{"d_model": 128, "n_head": 4, "n_kv_head": 4, "norm": "rmsnorm", "positions": "rope", "rope_fraction": 1.0, "qk_norm": false, "attn_scale": 0.177, "init_std_o": 0.0, "init_std_up": 0.0442, "lr_head": 0.00551, "warmup_steps": 200, "decay_shape": "linear", "batch_tokens": [8192, 16384, 32768], "seq_len": 512}
Each number is 128 + 32 x the weight over its row's rms, rounded and kept within 0 to 255. Layers, rows and columns count from 0. Numbers have three digits each. The size before them is the row's rms in percent of the matrix's.

# q: layer 10 attention query, 128x128, rms 0.0803, rows 33-63, columns 0-127
# k: layer 10 attention key, 128x128, rms 0.0837, rows 33-63, columns 0-127
# v: layer 10 attention value, 128x128, rms 0.0797, rows 32-53, columns 0-127
# o: layer 10 attention output (transposed), 128x128, rms 0.0656, rows 32-52, columns 0-127
q33 080:172124200099135102096121137149152093115132103119174188123150112162063149126131077139121148108032121134172152120227161101104115091106154159144127159114144091131141119155116147100146172088092191125123173082074118179121192175152147115139174151127130155075112111125093135121154149133137134133155065069102143097141163161161120141144145126170095083122108115168132164146154112116131128060194
k33 074:181122124116155101111154094164130142108158091090170183087162060120109122066183151105091123140086154104067165098133144100148155115154139157110113072134120106128154110142094097068112129141158128077153170134188085187163130112127114096101178152029127171129148152099148124128114070129144159115107124136157124104195107065113137142137149129185113124222129141168115070150119121150136157117109
q34 076:177113190166100148114126107115106094165107122127052104162146150155081148098099106134105082130167127153138128130090032096119064078154131116122152168132089183146118137109077126059122152082104116115122118121140137169059176143110105104067067134094122126202147120146123129138116106081076132108140155088082124158130135082158187084131180096175101127150148153092108127100152174115144145128093
k34 072:098167146168138101131103167153145139088140084107116137094116154092174122135166130084120196133211121127137147077160076155102126159118145160154107106114125114085128177146122123082127184127151149066110115143091123149075100173099147170122159123058072147105145188139130133142180140122149202145129067142144119098131105132122142095136082119126193176145073120115219121145129146165183180107146
q35 081:129036180127151144132191176157162133140113148114114123128121145133165185119114153119096128116141146125161122114101097126062115160128139189064144130073126116125100161128105156175183154107075111123159128150136176126154131088104066166140141166120105178157155101156148117133161089133109154086175205129101138048115127143147158105091145066119156188142121193098173182147124142197127106120126
k35 083:144137119095135151119182170099123098138101095123160194151087107082133095100167143151172149127173117047148126137113120189111133121121132135138131124139131048155182157123137097072087132103141108132164124081157183107211144135135102097164118102123061124200139078137126171105092106132174125132083121143137145118121138118112156114142032128180124095158141101150105098110119057110156177184096
q36 074:146141140154165161121104157135059139127132129085118110125099170143146148122103188174123174155133093127149092142138159149151177162142083047193113144142190106127162180097076135204121126135148148167147212110119111102146108061135158131192139157128137112115095168072172181130156153120116120189158129141157153172156153176063164157148081141155109111122130130144086142082119120144119092161100
k36 079:110109093081130170146134130103098084152118170124165119114111158106188096106121092130177127170121159101100118089122208178164139160117093125156124157095092176124112137175090176152112143143160108103155141145085120195166114128104142125194055114162137087095067152165133118108095141170194121122161178104131131099174077179120156184110102138107087169115103111191127097141143081118150169079127
q37 089:118060111161146080170075083121140109122101197150071070143161105163101094115094113176065085063126049094142140124122076103109073177136120130073155110120121169119103147110105151110127117094111149186120165131168143110094121129117153110098141187131144106180182107121156092136146143123083155130152111158101121169114126176108115143121135089168133128181198126143117184160127158099091096091090
k37 082:176145126078129196088173115144141181169166125111173158107145067116119142112179090152102128115114181111121163085141093164126102138126144128138071068152172105106151127126181059079091128075081146123202145115089203136129131121115098134109141114097120135125130123183098089145161123148160130170152120119134148090108115103124120120159127106204154122120139112162124071076099118171115080205077
q38 072:130053152124187107148148132123171070183084161156105152054147152119165141149155135150131144146138136097070116088114170102124095147096107110123171096064151175072142129175155137129135089176147142121184129144182165107105115179106125214117134157133073095097158164162108075169117117199128168091150130152135185078096118080102141097090148093133160168117142151146132127141142155122098115116100
k38 066:136128170113167165118086115158174139111071168115132147109133105077085112083138080114223117162142122125112144125160084139124102133159093110128118119195114108135174116125116149098039146083091168120155206113099122126126097149104134124080127121105143176075072128107084116163123151137087119120139114160103167120145137130116126178188132120192155049124101072199126116110138129078106155110184
q39 085:130159093088109093118147138144139210109134080121152137110108102076107133121150070117180128140093144134128157153111113127120131060102174117128131054186123106097148077182188088099137171118139133092100080151097084149113165199171151127119128055082128159107113099135076111107121123110145153114158165066142135135097138056139126141116165154098141112140111178162170090103120125115135222112170
k39 096:131131172144159085156162050184146124129135081132140154154105145075119141161087126157141120146110127145177151110140068091114070061099096115100177145137105140135081118148121161122094140141114130128067094117125064109099140141132153110079140101141137173099099099067083115198081149063042154065131048117113154174156117133111115162155145133073126130154097141145128169130114145115107114079154
q40 083:099124091101052155089119133132120157131128179206080130122140144109129168180162087114177165164134143135063056117101159078160126084108188068115118088117149093083148138170097092095118122124181175096137077082161144111096142159204165132152145134138130153122152083136131131073151101122096129140121150148160126164100115104138118155156141136148137097109127140159140141137078127178159231154130
k40 086:119125219159082087161165051141156103107144103128110038142130123086144104124101103125178099129099118128197114084167076154119115105150134115155170158097105158172126108160107178079157131128126096173100157152150079186107152169137164134127106106165125152102114105120075129098096175104142126071086122102139060112103112151137127086136128094068064092123081113114106103165129164094118160129151
q41 098:131168166113128165109127166147136188098164141122142156162098179080138161089161106122153131188094094125127110112156121119148181078142143105179128149184129151105172152103149108183175202084114142141096111139118145160137085135080116139192113171131101075093097180128111135157138142106131084177105083067117145107087151085102165180161088171106113089079114115150117058098125072129183138117117
k41 083:071051140125109082164132115148103091139102111138133152092113154071119153116071098091157112193152119062120171106114165103119090154127175117129131161118133171114129134153094179080072103156185152147151129169127082117078119127146154106082150126187049115057109119175101078134080130116149104130177102133137144166149094104128125157116122159154117183141173146125148160082122093087094104061128
q42 095:173171147162115067120142085134107148101140102119182110128120156082116092122105075124184122174113154149113160123190090147095074056131158135183112112173115141129135129176142149134141114126179108091135114142125095191103171171115119091128115088114108151124098103127089111120073091136131098094064104102110127134072104088144139111158116161132109056118107186163098083122169082101145232155150
k42 083:124042126162123133151174085123149100107103061140138161107166148122095092117075064113120096144056165126162130137155178122137129133152101130099130150105108122136138085208129142093176114140063214146137141155159102096109112107120140064116175094143111117119110139168106153046108142178106113087126168184157100162139085141162111177077097115107115177124147153136105134164171168121094138116152
q43 090:120182111135108166126170131157073091115149125118159093159090158137117159128116158162111146089141121151137159126171145133152188190152116168102131156124111089170089103111091166057089134164073142140079163050072072152094111088114088150097136127096180104105142118146171123091098149111108145132173102131113132095164184154186163102076148095128103156090133120066122151134158175185195107133133
k43 123:091160066127095126130152178130157132172099103106157124124156129154131135080116126161116153152146121101125090076105200134139124162124114097163068126082167054136191163084145059159184106130162132099171123188119133057157131135129074072158137155095143127114164151109124140113167140154113130214097161161090130119161091112111102108135167138136138149105195155103163115090105157131121050132088
q44 093:176149146139180130118104113106209114129102134143105087169097111152140064149076110148116170165154151107138091079104131135093101129117135062141151156065176158158076153058063122118104133129088091118168176164141146112105155106110147176169163132123110131123106068155146094151105096116143121145094126123052172107109128127090159101157169084126124160193123092116157158108123168121050105165088
k44 089:116173191127133136131145123076064120131090094125135095123116120078116129206141103131207113169108111133162125143162132198113116060116091148110135124153119153122134160112152113145112188116148140156115138081129106098132176172138161155135137139094160147126130103086079172099048185056155136099128119074177167117093159138161134099160102112148149155155127116188137069150061114188125110092157
q45 109:146141150096089083085073127133140171125103121169073177090095194058139150147116089142155161142142084131092089079096139075097102116126176124184066051144112103029116129166131084148117083112137149120168125141114187117086155158173167088173137095115064122106131106146123096140101098159116121137105163123121150139097137104106115165128133178153145095081116141146174131136108145130075163150143
k45 106:191137202147140117146113060143123094130182137148132121123069120074142148134150082135166111127095116126111175123118092151129147126086109155156211151147114162119068117145089201100093161126143096197063143102120131149095188146127165120128105096175077158100081137109083084161100118070107159078124069084164124087108147111140129158125133124111124082134085108133099090124142109076128146095174
q46 095:168134147146166183153146100156106089160046119096156135142082150110169156092073129137079170094141126139091164158122115127137104177152109095132100098106155074165098117101166176132076191134065119110113120093155129126129123077113100113166106094138149113154131148149167143156091159164133121181136156094124124111097174123150181046124093073155077187089150139150068112125123151169106158134195
k46 109:160130168126176095108100193149164170164183109149146099094118081136146170077133124163097114088117127147084115096125191104148138144091111154135091146053125147153138097106103118092163135095107152110174125112112177128149105153065092057152154140128107136187100162148197078128137156182092097182141101095114109162147120109095076114094207114121120124102139140143135179132184113154113089141068
q47 104:157142124119139155134083160124077136107124117156150141127173090140090116202084114043176125115179091082112196134143121137120145079185152154056190187120090114108121122105145114123134092111088115147109149156145164124116141162170155166133119127168161123137087091117122066104130116118152132097159104113162084092109065135115141110101107127161121078198143093094120100098131157089034174158146
k47 097:132120143129156069084148166164105133163066137114125119153116113136094149198090191101119156115094117115154128174144096108126114127093182164100130134131171171185140176096106130142147114119120092148070149091108123112170169135103116143084127189115134179154126110125135128076084165092153117117106096201041128053146150114145169111112111130093159159113113093040122163150150165205140114142137
q48 093:090105139120139143081130167141074132103120127139094131122113127130127154173140150111118082152119149137119096068183145131179130100100136136128125175067119178120113150101092072147164102155169139153126093104078168153091111163093102151154137151085110114089032110145129175147141149127186133160134141184128141024124163159084077107098122139066143188153103097141135139102170082124155052163094
k48 113:166095197098113064145108085190084063109137175155157099121103146085155140148175103163203126118138102115071115125143155094145132134121142171115107064158156142145149138165118144144132165118146188127146159150163122186133142167168157097069113122179087134107113129088153132103047136114149131065110117094113131130108149126190195169158106118119117125095123116173133149152181143099126199095104
q49 117:141074132105124073075129114095151187172094106144074117110106121126116089155145069126120139104083126145116073148049153086068029118111192127198116094125150137110110157162161115153180102167134127143156184083096146120124194120152192096117117073062121108157119101159124132106126128158143158139161134174154146136139144098146129161138133173146155116129079160172141125162102116071119106135152
k49 137:095129188122101122135131078156127101095188171142160099146117141048134110162168135113152094134096143134086128124125051121114105084114148120193102108221077187137120101195134174118122164120160144189070118129159138136144153148130178159119131067170120120081140148142110117109040112098160116077116148090117104081086133103177138115158093094082150130122092149141132138160113144133108150155169
q50 107:091171089111136077149126137114169146067180131128127128162141112174147076103119131156113132131156105126139062126097140168150174133166091122109095067166100096151125147120203054150115165160158123113153179110077116142131154112135078117138111122135127153182173155104096126131181142122162145127174117074117142207186042150134140193196145121137134102142181124140125088135114111115111116134058
k50 132:148081155127146105172109055109132101128123161168112103145110199109103101155127084124102116099124150174185104113109127118140098123156150122117136192184137172112170094148094194121102118150100114116116183151105090144054215148154162173082171102217093138080125078112051098105122109101124121131095115106088103170102130157135118163129134167121101086127116144133108120119128089137103146104198
q51 107:140105126069100095098123119196166111179161079107114175128202162071098120119147090167101080167124142112089049091112166079140137144176145137125110093124141119080137144188100104112151091081127126175088161110135154141117116155149115116060088050111098200161156135157130092101112104125149110139058113133096113154091071130145139131159154185114132116096142120171098128122113120087108142108085
k51 107:164122095132107113143166107071124086136142090054176175131098141175129057117140144149133116128090179063132109170070162222063149113177140146157135170150081137109098096178147145146141134178174187081117184151093135159121147136177165084105122123148151120153160113116095087110078083109117176119158086112130144156093135145182119115145143098143177129083116170160126135147098126144105144130140
q52 111:083138125126058127154125153138099158110130102160147118131112106118155126083086143180181087074120175132117175093122103172115141110110164126111125125188091148139144073115190148118101128132088143084074109149106062188108170178146144110126100195173091125086064169134127109194082158149133169165115121144093145107155094094171153130131149095091123115126102114119158149116158077192132144210159
k52 113:115114095113156130123059205114140109082167132159084100162140178103125126105073160186076160072142107146130139109126079089140119124132133092062075131130169101157141173094153109108141130129126164130091083064111186159190132095117079156112099181107152167171142114110135190092160112115094106130158106177142206121157121186106148093126126154121081148104132158086128161106121135182168120121108
q53 099:093113142163110103154134150138078112134120144112168103206197054166084106131140118129128122146149151105129209145172117204127162149125162145103175113174147143143158092093127153065136152102110120151076149112131109130170147215136098142140110119120166134115128094172143153158122076105120150153113107118112197099127192129120150139111103132172156105081104076124121140137118083174130092041070
k53 103:111116100109107146113105139135108205114142189105158076122169110057156147149153130151133080103100194189101148161103097105142125154130120112173092151155153104163129133142092105059121095132083119091118160127171152132143179092094120121070133175110154102147155117090083204122131135202156188094068100161129130150144121098098132133131154197162146141083151118086154170088078121152126124083097
q54 110:109167104154135139101132115100144186143186103123149123133135120134156129139102150154178147091117117065159185157156124134118118150079146117110128135134103077133157057096115197194091088087111159157110164149169143173148147119072153134160163151199099169086104121096133101124108167145130101176098151129137157158140100135162222186213102090122114083129132174146086170112150146101108078129129
k54 108:170136113132137106143062110160153122130144167049126144182138089106118121147090123128136154103165133153160135141150107058138085124162185106090055115138161033093123112136091106198110127125133127097072141144149100095165126130131056183092125136112169144136116137061124121113130131107178140147107155101181077137117089156090138118160147131161113136080154162183091181099077104154104120067113
q55 091:146151136063132114166144177170172081161141103152091137131102101119126100154149140151124174149138149120168150157143090048175181144212066116143160085098209105093157172115149160122116152123114087131138155145114122110176129068090129121140148144091081150156095100137121154116170122089079121134108091148171106180146149097165129091090114192155142168139145137114173163068089106155144078137087
k55 098:158071088116125097122115091068170157108163122101113089153094117141154144096142159193133117145158150135129106126107158063137140144128118105195145122102101175121082125137105091108103182141191134196134138155196086108115149131178199090111148113086060156194125130156103146160187095081166158111095109147097089151077083189093120134101157128097112173128145128177147123132142107108111126095174
q56 116:098116100099167140166185121148129092179077095150160154131112132139174183130153098145115107146128162134151176186159197179148189114120109139102155133139144109111145072133155123142065124154133129105091155192083132169164091151158155156117121160131122155092070164097111092121100104166188111157132104164102109094106141160204138070150119146102126201124134157137135088065191112166132152084160
k56 118:126050118138130111135112108136148159143120151127151069112161117136159116114185149204125076113124183083079078118175120059128131104112123089154151104139153144114127083103124116087194117143110139085096117137048155152192158157151159146087103157084162124099156187171084181138174102107172082122091092150167149118102120173117146136131131175097173134102081187108092155143113142117109120120077
q57 107:156112119123134194091169085148136128105197127122120163123167049074118122117170150162182116156119202199102144129097148117122168099153114121094147112180098169097168148147146078133212158166136132086085136111106170080115121210084126140130158147151112132088186139151144137086142123125157120149130144111125121168104053117181078120156088121141112130128121183106112104164091142128099142111082
k57 101:086102140148087201124117149138140168171092074130107127128204152083076138137114187085190130101184080161098151069140136146103111066131151143119177133146116180105130135230154091102149140079161137159138135111171093095131122130125099120119131148134162124100153132086118157106154111102132151124084111093118133115126069115160088130102130104073065115115111157103183174086112186161165121132094
q58 106:104132104132132102070123143132142148122073121198140163128141105169119115146133109096142106128133145118098077130120176130150146143096149133091109117070128127094123182135187094130162128138137145129130138100086130085142127151122089133120129149076152038117082089151162089135173133149117109123147130077140166099170023079102046161079145131176142094137102145090127125108139134125177126079010
k58 108:076108150071148102151129136103122091085060180088079127123171152122184121153138183099081095145111145102139092131141147144122097113126092169090158128117101146112109146131095110152087080117157150170109117119065166156156072065116105182163126209130118144057089168176138093140092113110073161141146128186107131152123065123154186166117125089119108121140128143139153140157108107131084047118128
q59 105:102100164150110164133122137132134103087174157145139106162222146106105158156146136086092068122130163074182153112106121172162117080162151130102091126150107095166182051134092167134167126102087171137138136096104175106101121171116112107094088147148132147123150103104160142155098049145140126138129136165133107088163090196149073126061175089119210159117074142129121100087116127141119154156130
k59 097:146129175116092149122118048113105150171053163086148102103147171102143164114145170124082126144136105119110089148100142161179064134063136150119088100164174095117153122122143151144131157159149102108121151128122159108180192117087126143151119174164111099137140064096167170100095153160124157126078153093062102158128139072132153142117098059107140139076060134127141157112109120116172196096079
q60 097:134133149096064154115167169119132168138169087074099193110071131125120113178105128087185148105144095132103141107176102167114167142168122137101144108107097160112116108143085108071115091138125117091146101120116088132142038057115123079109211122146188171126150162112188108149124119087136137130164116161117142169126091123137146087124136126218112057152122118126147146086133142180176155123115
k60 098:146112132082073066108159146108139159096084161143150059175059057126104099153157123176092101112129093131106080087107159088143150133151131110150100085070148180147140107166150139140090122123150128093099177136149113129180067096141162097085141122135127190196143116087144130108131111177149118099156067175105108170101063141165113167081130169131110162110154172143185109127109137100140138157129
q61 111:116141121177157134117139095137142109141092107132063138167157119145161158138067098120111178137153145122129146122120146078056056156184138097097101132099104073091086159070095132142085157149093140030152132125146111157130106114098106159177186087094164116148106121146137115154129105154095093140148083174119139076094182214092122116123165141153094114155067163111120093113094121183102113121159
k61 116:112095133130167117140152055138180122123106100146064096097099105173190161112120122142150144154144113128111127157129138128054039167161094138096153140124149110146102173108147122159082137155127106126153166148140108138150134109161129156127069102117071140140012132099102093117118148099165081081183058129190118128107155168091134174153138145107121152107074090083119113119105130112176147078157
q62 116:184112076197125110110129128098129111070176124160080128123032166076148118165117109154120120106099110098130163124194108094131164109166108173099108140152125121117127086171088120112086120129134151133103152113147084167182053121171148119108144111144126105123093200097087129097105106130140122072191084100063125172154121140155134126086101115070172099089150150064129190161133129122135134129145
k62 122:107114142169134152111152170106162209144103168118130145067115136076056130095132102167150162124129107141139133076198139114095113175228108108154069168133129116128180127090135154067141106141143123047146117162172152095141101107145100071144105117140101144121181147150144143093117077175091113147139158173138118133178169136073137100109153144149177085108157181126158149181110144125118103120121
q63 113:151126111122076149089137184111141127165121124101087148080121095137137137139154110170140168072176156150145129188059127098137088122077163139079137130104161098118123079177049092145078122142082154132170114182134125143128146182168159147109132155128091143109172144109131075142136160173137203149114145100061149128173139136171155126083132141152137112158189158094175165132158185174092076144138
k63 117:189127160094111124123114168138145113146163127121027095118175140087164127171136167173093171079152144119096110083144101022090114082104142138149150164099154103146057157166089186144099056089142155089135164106146144142140159176120098109130144074116123079178123127138149173130155156120084121169094122154136115160111146138147162153110074133114113132161105145124127160187077149114165106133148
v32 105:138104135090095156081100092157151082114139104097140089157134104160093111147195156161156132083192179131064113194121106151130202147141152099126109081148210109116108160061143140154173098119081092094091183104129107116082150098135155118135176131171122179167204112096171132118112153096200156138112084176158097117139131136128138142129122136147106159079103108104117151113099148099126156147167
o32 107:137143134103175069134124119129118127160109166143065135106084182082126174112113078145126099127064100123087088119124102149125111114135095125175142151158105194107090186145076144091124104187115162093114094152182095134174120142145122119160143196128143071114127111153187083104108110139099157144203135059142114119101174111143086103124171053114117144133093145079134130158077063141132145167156
v33 097:089054116125130079105073168145085115121092141162121122122165123158075100120146129084072114115143152167209139151097125083063094103147115174093143117086137092201141108070100127112133158103072130115108082128173136139161142109120196101084127193094167135078160088141064137136079130090131110119122101109100105115119128170129159097154082142086166103104151150129113115176085166150129127090094
o33 101:142197085138089160125149088094078121140079144087148118086100146126151141124119138113114099160141091136135101172090141159109106189143199139164183096137110128186087141155074079140104147141141136123161143111118108057103129100197156098098162098080156112149156126128177215123137165070178126084125102118092100157124176184153152179102143122127071118169131149110165088117122128099184109129104
v34 107:098079171175097103106131128175121102140113076147076130129149166167165165127120132137143134113093136063132103164122073115129146133047111115133147123084129162128139154138118110189128108103142143106151145095123142100178088147109123102212155087133185156108139223100162153160110101118102115147116104150131124101188139130106152112118093110120134164129134108137026219140160061125085077143145
o34 109:140137094132067132188182139095139170140244119114167081151090108115094116174146111191174157095075119195064094096099120124136167153118126129090151095157127166170123149130098094154151096148117067131117132168140112199151109068146067107079115146173145168123130162138134119145182112140095094152146137130100092156149080155107157111171130135147117114116107091160088144136078102116106148126129
v35 092:110097066118136188120121105099141132071147177136142156082156150153135147174159169142147100126124169114119103099107052096196121111143174146141148128195143137100091184086137121064143153159155122131120113118129099126095083110125125176065171153072108145128144118181125120114134068071118151166147120134143151175064135184094157143145115187165135144100114139096113186057155163178098152152136
o35 094:145136164182160124192130084109124126095110125152103149082141103121130101145159098107086140097071109134065125121148090129076102091102102105165087182126133129136087137113078190121108163067147165167174119107164177083124145097101160155182157074189093115126197111110178147138106184112118136080109129126100138097137148134126151106086100119151153124139167172136117149238095174119139147130167
v36 101:097196148178140093137176178118143109132107162145147114179140190113115127110152095111104097161105148135158130114083146133139141191166179081144122086114154119136115073179111056118181105148174175141162154122203148125121065130151078144092125158079125145169120109136176131175140118180071136074138120135101165102146116131060124155108133145126127144105183167129190114130171109079146185116124
o36 101:173148104181185161148146096130140129129143139146099130132215068155151066186127125107115117174192139133174164109091117135082070077135164185103116181070158144142128173120102127177118124101098145110127196210111147151086136146122151158124113158135134114150180090130120077117080131158132105116155131115101142122181130165112126104063161154129149165183096103085120117129107151087140091149083
v37 109:146128122105126091101120172166204128107135183076147139127124184179156153089174116112150173171163092182076159083121188153190162123161135139114144114174098112102133159133129069204138124124089100154111168187121091153149148106128178101166105113107136159132146122136140117107146049096147141171141124106092139136159186119213157163191078138118097128148111087125113139132122152130128143122070
o37 105:140142119157113115109143086120132169126080064123123123064113157096162158138138107153107150161120176108151103175107180170107118089109117124111100167102069161114155156132161107133116123153168153126142081139152122121126096131097035148196106119203130100111068154093080106072149159128100071155113093085125157141131155098144128198148090135157098080159116173116057098146119051167137105159119
v38 097:135175131129123142122091148179134107137112128132168141176163108106082098142141180107071125105097143127131146140131050091116169113182143100115170199174122163174133129070114148172133191169159140113108158122107158148159101151136139112156159138154107113144107161190103100129125147129120087176054175161118158149074110078117082165166097179168157152124159054104130114147092098143076069174134
o38 096:137098138170172142142096135135155102158170113083091106040082142098100136165167119097110147116127090121134099054137200073126140064098096056165066138106151109159137091094130154102098207108115101110161166094156133133092164165102140124073107114134119124102189154130141112108149108121121159122122132172138114114202168119132129164162189124117122094059112156131137144176072126128138165112096
v39 096:126147081152145153130147149133161113121139107130123150144091143129136106136062167181140170106119177134159142143171087156070061112120140161160132168089204116139114131151092160121131112167123145173159112127072137161059148132158134132099111131114151129140074146158057086151138174123112055058100116141098115129213101099103077119137108108110093118195102117081159121096139102124206080138086
o39 099:076124143152132172108175207202104191108160129093161138139232118098119103141106126063078096097148114138129093103140121116177170106108156132093145109144106139136176103132148132124133104063132137112158165048102132168141099130181105121150108105131131111125133115149129147138126094104148136168146154194152156142156149172180158189121165181101157076115151059095164114165146123107084136133102
v40 116:107142167131158111157148093139191137132132093093147111116050066099138128096157084159130128153109151160163109097130126153138111168128096121156090153137117126171159126112118188108134119130113091162093150174134127105116097112111174153103120079105137217163041199168105112160111115164127049073181128174118150114135118146128180104099150081115138152154141103062164139187115185128173109157150
o40 121:091125115105150166179120139162072127145103168159159100143221132147122144146181124150130036137143077098148141164145114138211215139117170140135100131158175188106164126165157102168158153124112149143123126130157159105103171147149119119129095150144090078091176106109126131105153128095179139139141146086142122131200088109166075161124120164120185120091167118162160118101165077080135110108115
v41 102:158116141149084161122105114117149152151185088065071125142117148087146186122152114094089117116152147091140153107132075177129193138145092082093134142167161100122121111119147115067116120135100108171108116154118139202061132139092165109184113112125121121178137123100090082055098100161158180088118134169152116128084122169096148161101083147152105097219134149074123135126116121107214117144127
o41 100:125076135125178103120154153131134125170096161115173134126165130111042127126100108114173110129134152109077108193174167162120144137133164138158107143154183165157183088112107186141145059127130161131129126060114104119131086155110110127107102197110111149135096145103127108144110147186094145174113108103126128083115165184132049175119154121129106142155136075154112182151141084172085186050107
v42 091:084148143102106090091141185111140175133096096114148138099142140200164195136115143122119154165131187115112149152180147120118101137100128140198151132118099119179109132094109148151119070168130142115166146157154127137134153098136175142141119106122082148125150144128094066149138149091157163109097148108160084052116087081113131143067133069135166125149106057130182074107057129193184131110189
o42 093:157118092107180136176123133154135119088169155098177220151137135145164129094117136184128102107087148112181099165118139143199218153117149097126044077138131102134105094104199108112094125085152169130122122156109085149130134130173083138107069118133129175100108122151133113119148179098148110106103166098129150148147126121172152103197168142092098152158118132134070127103149117074110163101072
v43 094:080221148152053091102168148145146121122088158161101085093129148136106157134106134167110162126101122098122119122194116135149097128119060101126133091139090108139189113149245101158093107147121100149159174098146127154116114108105160094069095157116080096133116085073174146110130154133163094156145108109127113166108150154170060127138158155110173194132081144116145146107084159139128140093112
o43 098:123128089059178134125133134151095126131099126099142151094126039093152077098147152160094155169112146120133106138058135172090130087146082143154079106109125145123062093092154128163112177144153127153080143150121120150134134118112104123110166128133055105117100122192103151163097136093173122137074135094126110094126118106123152132173118088061110105105182178164179121085183148159098128227112
v44 102:083093140124110100140155180075091150083121147167119155135172158101154179148123076153130152170078177161088107146137211144179081152116100150091114179137123151128166142094169108174197148141131061144136130197110120078167151166130111112126158133144163107107130094099123165117081155153135179141174158126076072139168140092201150109124070128156107162131119145170127122108091106086122110099130
o44 106:123183111158163147173084140121174075190158082135117143097110149182140125105131173134180148143105132120156165093087129169102122137173091100140149118122118139132114137108170086156141101152132132142175118183115092119101117122071122162226098043158104127198058153105132102199191114130152081121103099106122110116127149181176121175191103118095117114154153170113101093119134134132149144104122
v45 103:146131163078097073180100182194179082062146181166156166133176106109075159142131120124099185163173088119119159128130158142177137122147183147171076105165132088137147138175133131161145050150112197118083093156076131136139153122152107172174113116138102161138165099143159166124136099152137152143166116168116151098132139182170136160103080133171146180097154139127111150173141090134140109127107
o45 104:112181181155204101116118069095143150167096084136115076133175169128180135159139133158122117074122181164167158190127195127068095140120132103092127159115085135130158146087160109145084189162102125117129140154102142133088119161115115112133131118086097115123149136102071160126135094173125062106186083123070110132119102131142144049119139067179082142188116135100112105123176136121161131141137
v46 100:171107170137128128128137085125103170106131107127104082090141134104129117120233138151129142107159133219154113116122118124149113087137077113115080100180158137163130122138126125177110093175122103116124084061136158097143080116128138169148170077137173117165137155100159166150183137102122090108096093105166198186112082074130103133167152139135172076127139158102137179116120076104183171176168
o46 107:145159143082127140156126153109072141134109115120173139171171048183082124131135132098214093122101127122123200126149154136119121099145094151116167174130098107108128157092146125102173156105112109158105105098117086175149173114126140123075133152178170187111144092135140140063087151135180175114152099073164119108117144181142190119119089107168129131132111197103119122090085127078067127130197
v47 119:140108075135135120106130080105158147101119182143147178145113159146119129117141108122138158154159074092112175123142165140113170183162118165125140088140119065154148137095149130108117099139134156131074067099079102106189110128203120109152149160111191191170136116105183123161120119139166114126118140139053138125136137151159035166186122179122160133103122096193183138174149117065105126078143
o47 118:152094181111082143072134159134117118186118041108132151115198139120140096131186156109092123123136204160154108190094139122072109131088143165093153132163152169163066139142139114084130168172088101114127127186145134096148184163094144149124171087142127086132090145152104152125127089187142162102168120076149127110147156102161139109077149090127072110141099166093100088112096100145168134091096
v48 093:160143106092201159142136110136141184108077059092107176098160183165144109128146112112094127198107119162106145127085127104110147160132117148166103193112135100164086099198118152150139106117132083154137099154114102146123103134133129150147090138142134106168108092145150064094129114112140103154199120121130120056126118092103114079126097108165113241068141131123132180137155135138099117112213
o48 099:148077131130091173135135108126224142111182112151107131133117162154138115128165118150072108098133158110109151126150125147175160138122119142088141195121170153151162123132154094129129172089106190191112127164094121119201120194084159095144143139128117125143156089177138104145184147143130165112177121137088184142136109119201111141115084142164087141171158152106183178113189088074178166159100
v49 095:105132092154157117133119067121074077173073145172150174118157136129145100148074115126117069144094121100164142195144145121135109054085191155103154101150095134176134147145158135155144177148128152166142131144144166167165101104123051131151097120156140142118104142112118123203172055123148112136164123156166128078180158099144101147119130183086212133130161158113142105083149134125103158163178
o49 101:168104077161070100132131150131121176074215124141121070138111131103105095125086143139146087086140071187125177118130071161092144139140150149110091118062143094145138081154165115066128144118169069161112124188122139147129197151091180155076157091085170167116103108098091107094089096119098165133130130166136115130140097142147104141177079109079110095128193162148119145127122157138139109154108
v50 095:105080091146156114138091132170116151079124098086106144146167100134066089147072119150141130100142175102157130069098150109116157092137192103097171137117138160153135134146161110102163104143094130138113092120125153167124110126159145192101148087149161093096119097085113104074099074113119092147083112127174173103041081160138153126112069176106108127130077176128134132182151161220131152066138
o50 102:132115137168155156128128085133098124126137130155135059076147165110111175139107133125127087109152137186115132106116122089145080193135152188115045043076118105140140140122069127142082090099117171141127109072116136103133102158064144153131105124114115182131112138122199183116107115137111197127110195136096124110154115154097060100104153073176100145146147185113125116086165112131129079123178
v51 112:121091099108118136167119103127173173153130081073153099104131114085153124059102134131145097115136178122080140109137090140132123163119061097148083131112069166143193144096151148122105068131117123117122190191126181130085166104044094164097132116065110149172068169117125140075118170114101153096138147163160146106137122100132121115127146135095165135158171161152133063103116163100165052156153
o51 113:073095114136194149183127194171183118165097154137151163152103136170076178088104079169162121141141114107167144155124193087206203103111143089145103096131133138099102141115146106163158161134141120130134097166158145112148166102163148124101146136117077110121122177124113085069137130150212092160108155172126113093158131148102145139150144149127175198138163100126140141178198107130122129092115
v52 108:135135051109130098136201138119131091184103164151125127096078133063117128107122130145123113176118083090115161092126110116148100104178138146121125108163111136127100133183130179094072096154152193105123119138076101197144026166170153117128104123145150128131172041187134123101152138184153124071170130127158164088107113203150139122129128152148086121121173127121130121108111146124136063127143
o52 113:147105188111147107160166101112100070111178137172101070140184153083163117103175152109100116159184172136101152096121170163097091095132165113097159157110091121173160090149113136125145121088136121170144122109122163108054174122118158177125133153103099109108115127139116151146103101104124116131130112089099103054100146055128112123024148145087101137154121126105137155132194216131118178095127
v53 103:094162149106121161149209132104135125084067098146169173134081092128160118121163168127103137188169086173071117089101087125125161139167107144090123113097150088099094094137167123082163096156119129124141140144136195160135121138128141151134107083099116160145217156103103150136122095201141164147112081089118181116078142134132126179184095061158138132118145124163140145132164208082105119144128